Weights of a small GPT-style language model, trained from scratch on English Wikipedia.
Architecture: LayerNorm before each block, biases, tied embeddings.
Each number is 500 + 50 x the weight over its row's rms, rounded and kept within 0 to 999. Layers, rows and columns count from 0. Numbers have three digits each. The size before them is the row's rms in percent of the matrix's.

# layer 6 MLP up, 1024x512, rms 0.143, rows 841-855, columns 192-255
095:499463499510532466497502542512613466452531496518504523610548463572478421607499514417560549483476521420463457491618446455420518551562484445472440499547387593387488530457430500465384390501508492
115:551488497424453517353457565512513512439520529456548551523499390509469472493509631437556412515453438475539511482500507518526521545494501525458499458478525471553518517498489445581572513449543599
096:395501500503478479527412477480439463548540524452571488440431495473523450537476532520453539391415449516484502554460448436481525477506504534578480535472450457504517455549480458516375436443519543
112:486470435366491548444472611463497493597474451419605501402483410437500606535452527400473424597429547486457508435515540452488572444530461536486525464473589463545511466381454426578507490540517586
102:435488562438515459452410461484461504573521590490529539509497450453475458485522430528523476488468495541409462566495480533436461465477490530588470493453568473446432518452575499418511543457507532
096:470419522544528553426523562565502452453413449475520494440535579497646456477484443444466554414484575516514547466480546465506536514522505421662541575473490538435478450680479530478538521511445513
101:470587445423555594512494455488469480527494639523620426565529444513526527534468477528508467596481461616504408533430464437516517576484497492511501433579450465538468575496610466553480460567568394
119:466559550624473520463483537584509533511501551467482467479386353516525534534555584476568458495523507554453549588400460506476372462500504525438465486523560527495488548636439571499481511550573457
103:516473434520483448468465522488521516508469533505518613491633514540436455568508500430502553493445397513562510467512473463452437431372502507615563463521566443511609459534542463508491506485482459
106:464454614491474502498488496523448385514461522536412603496431565551485528406502585575415540409483463496556557499544417568448493517408503556517537461374453353500482490602589483567513560425475464
096:461571489587526512508511479559420491510512520534570525465540465553550498576446457540504510508480457489517443588471475322511494556365488502559465586528485448486611497469514396494520518460477547
089:478515440533496445483520513499507531516498512533520515458544461474528505466457469568595507531511479468491494548451465532450499470532499434434474539489528568489532491403458492455503458397582527
092:401584499527483446467462469562536473438430426439567529465619485442548430526518454534499540502430509497520454516455476564483467536540510517506587542593454521544511517577524555489500498472475438
121:458488491533498453464511394448537458534487519532531512586511384463553459524474507472509487513419458528399461543504468477505459504535464520546497582518500544544401512442481539506547531478602538
109:471491521464533460511484454412546545511499490549566562421532481414519567584476499461506510545512484556504479468430495430410443439471523402536508374436440525557432467404560493549480561518503477
# layer 6 MLP down (transposed), 1024x512, rms 0.132, rows 841-854, columns 192-255
098:466487514423511558500499553486510481508500507473488380517460592488583459512482522506571499500454451522434472478474623564553484572553532470468544560555569582447561526468499516393571556542496501
098:536549520492618447471588434340513428500471548490553452548531592539589497525511466423502537494518484512455558523485500495504535466464515408495509518434471476475522483506486453484497494504520465
096:477577460481651539489567442583534552467424518400502447559484497452532455431494559408615476552516430463485556515566509530545583482477518502569469413522481466594471449464495487519466518592505511
086:465516500570568417505473433532489484429511537521454500562437621547574425486528455570399553491424475522565524625549453591560449487451534469436582497489499495420500488583515522426527466460521446
103:548508507466493452536502483507429460493505400509562548519550575503526483511503484481405388562539575509458577512518482406501477445475536447557460493481525399436535597504544490544448408554530471
099:467462500492493566520479451387562401489501428513534391504502477531470501400493415565342443513545513483515528396430477521442459528512528559487521533429517423598559447527541516531504475512534510
105:480427446472531438506598512484517527483474530467474403493495528518527492514489547542454465430493569424478527534435562434448511439555496408489526392503483484470491604474524449459534455411453491
096:497559473494425528498438564503534473554386447533527540523540614510412471455439494516517491460601406484476547528392470439525510483495545477525567541511487514561477475552514462523492422497467459
105:493594499442486470556490543468521480490512527472543533492522477516465484574521497423499496451581552432512528504529483508596518604425482496544572450394545509550565515479490501472434534457514488
093:474494568577551476421472407437436566514553512502467483441540509483415507523565417535537508453563486610501398523475507571458415466565511487422493534558508497431469550474463469546430574478528551
105:527581502492548465514507534466451418533435526403475423515579493544567499507536435511411503521534538478434496486497495481579460517475388439554527523537530499521490444511435399556510477441492607
102:426458609555503552526495477440527537563474540531459468475489542499513652520475441586431511408442487548534571514462485480512589481450509470599448489380499487456493533584569509520465569439478475
103:512499531471492443524540472470461451483495621544534472581542445533542460423460403513443493490462452565431419465418506489468573455494378548498645392556453441499506492456406473490411487548475418
112:459536487504428476482441466494551479481608514602558493488586533472564521532508517435512450485495509421501503400555486429455498598451494521470471451428442534491614386536443541509450514460492608
# layer 6 MLP gate, 1024x512, rms 0.135, rows 842-855, columns 192-255
116:456508504541474519488576524523546454466561614474507493582570541537516485392498460449476506524541551451460491583589483524409551556473453532491474552566473530442468430439490569459489498649469463
092:502487493458430472406487383608470455475498515515591355530489577690408487469520468497520451521463521497541540477413573462473456511482515594481483428467537535487433487529470433571473532519423479
103:482487483575550357540430428500533500387555451529470532582484558463560475474485497529401557509458525498558444577492468531535424490452606447521523539491461603477558493433496442391506447501468414
102:543449538491525414498485476551444497528416489553471547569633422493501458493511545505445522503451500474461409500506444544551464422539506543507522590510525384427502630608603434497511447515552531
094:581490470550475528507511446502461584515530538466508515513472529405614460439460479503550518474497431573506498506456610421602531532620453510518525530513510446486426521533393596464455515439559482
108:419487599498568533506509562407497408420501436469567558489482419510452572456530474524514509541529460626616548512479546622462500513513568511501521520492548466502443592512459567569493564541588496
118:524458481527507481433566484477494426495607497471510414576393445459513565550492480526561468496445572576569393421502556553559446473516495506502470536557421455498493335413467501445576516458511497
101:492528523560482496482522530449535434419479503415423512490425534510438511550527465420580489468529451671505479467550523472489483500465498542514566483472553534522551501477575534452636499576559505
098:506588457513500497554410478522404528575410520568461496513417592536549459468571573435520493590523486542476464513495542481395543424522575499590541442539528585505425508432525459499479452464471469
098:409506474527617482481507553507383531498484516443461491461496607431526434456453527434417464496440574498490534580589490511416441517573436494615452502479528469585642452518507499468523526477530523
089:464497516453497528418473489437490598647471496507531467530455465401507572525420464555567517459521463478441444571508457502413502506478600401552549461482558444450582461506468536467440497443463510
096:478440564477531509409493475559591415483512491473521540521519477488440474541449424464433466445433433444508519472560415575486439550560448591471540537493496469469493499525498482582458519471468476
114:517535497445530515605517488591461544524553448492501521551473562473541566528647506461443428469520481568544554492577520542461436588468513554498413479460528475474516569501467411485520458572513546
107:502446503587518452471508501506506432497509484529359549521476463549443484465501513538441543510511547426491633501522529451426563471576463562454542597497499456446544522571537411417410449500426453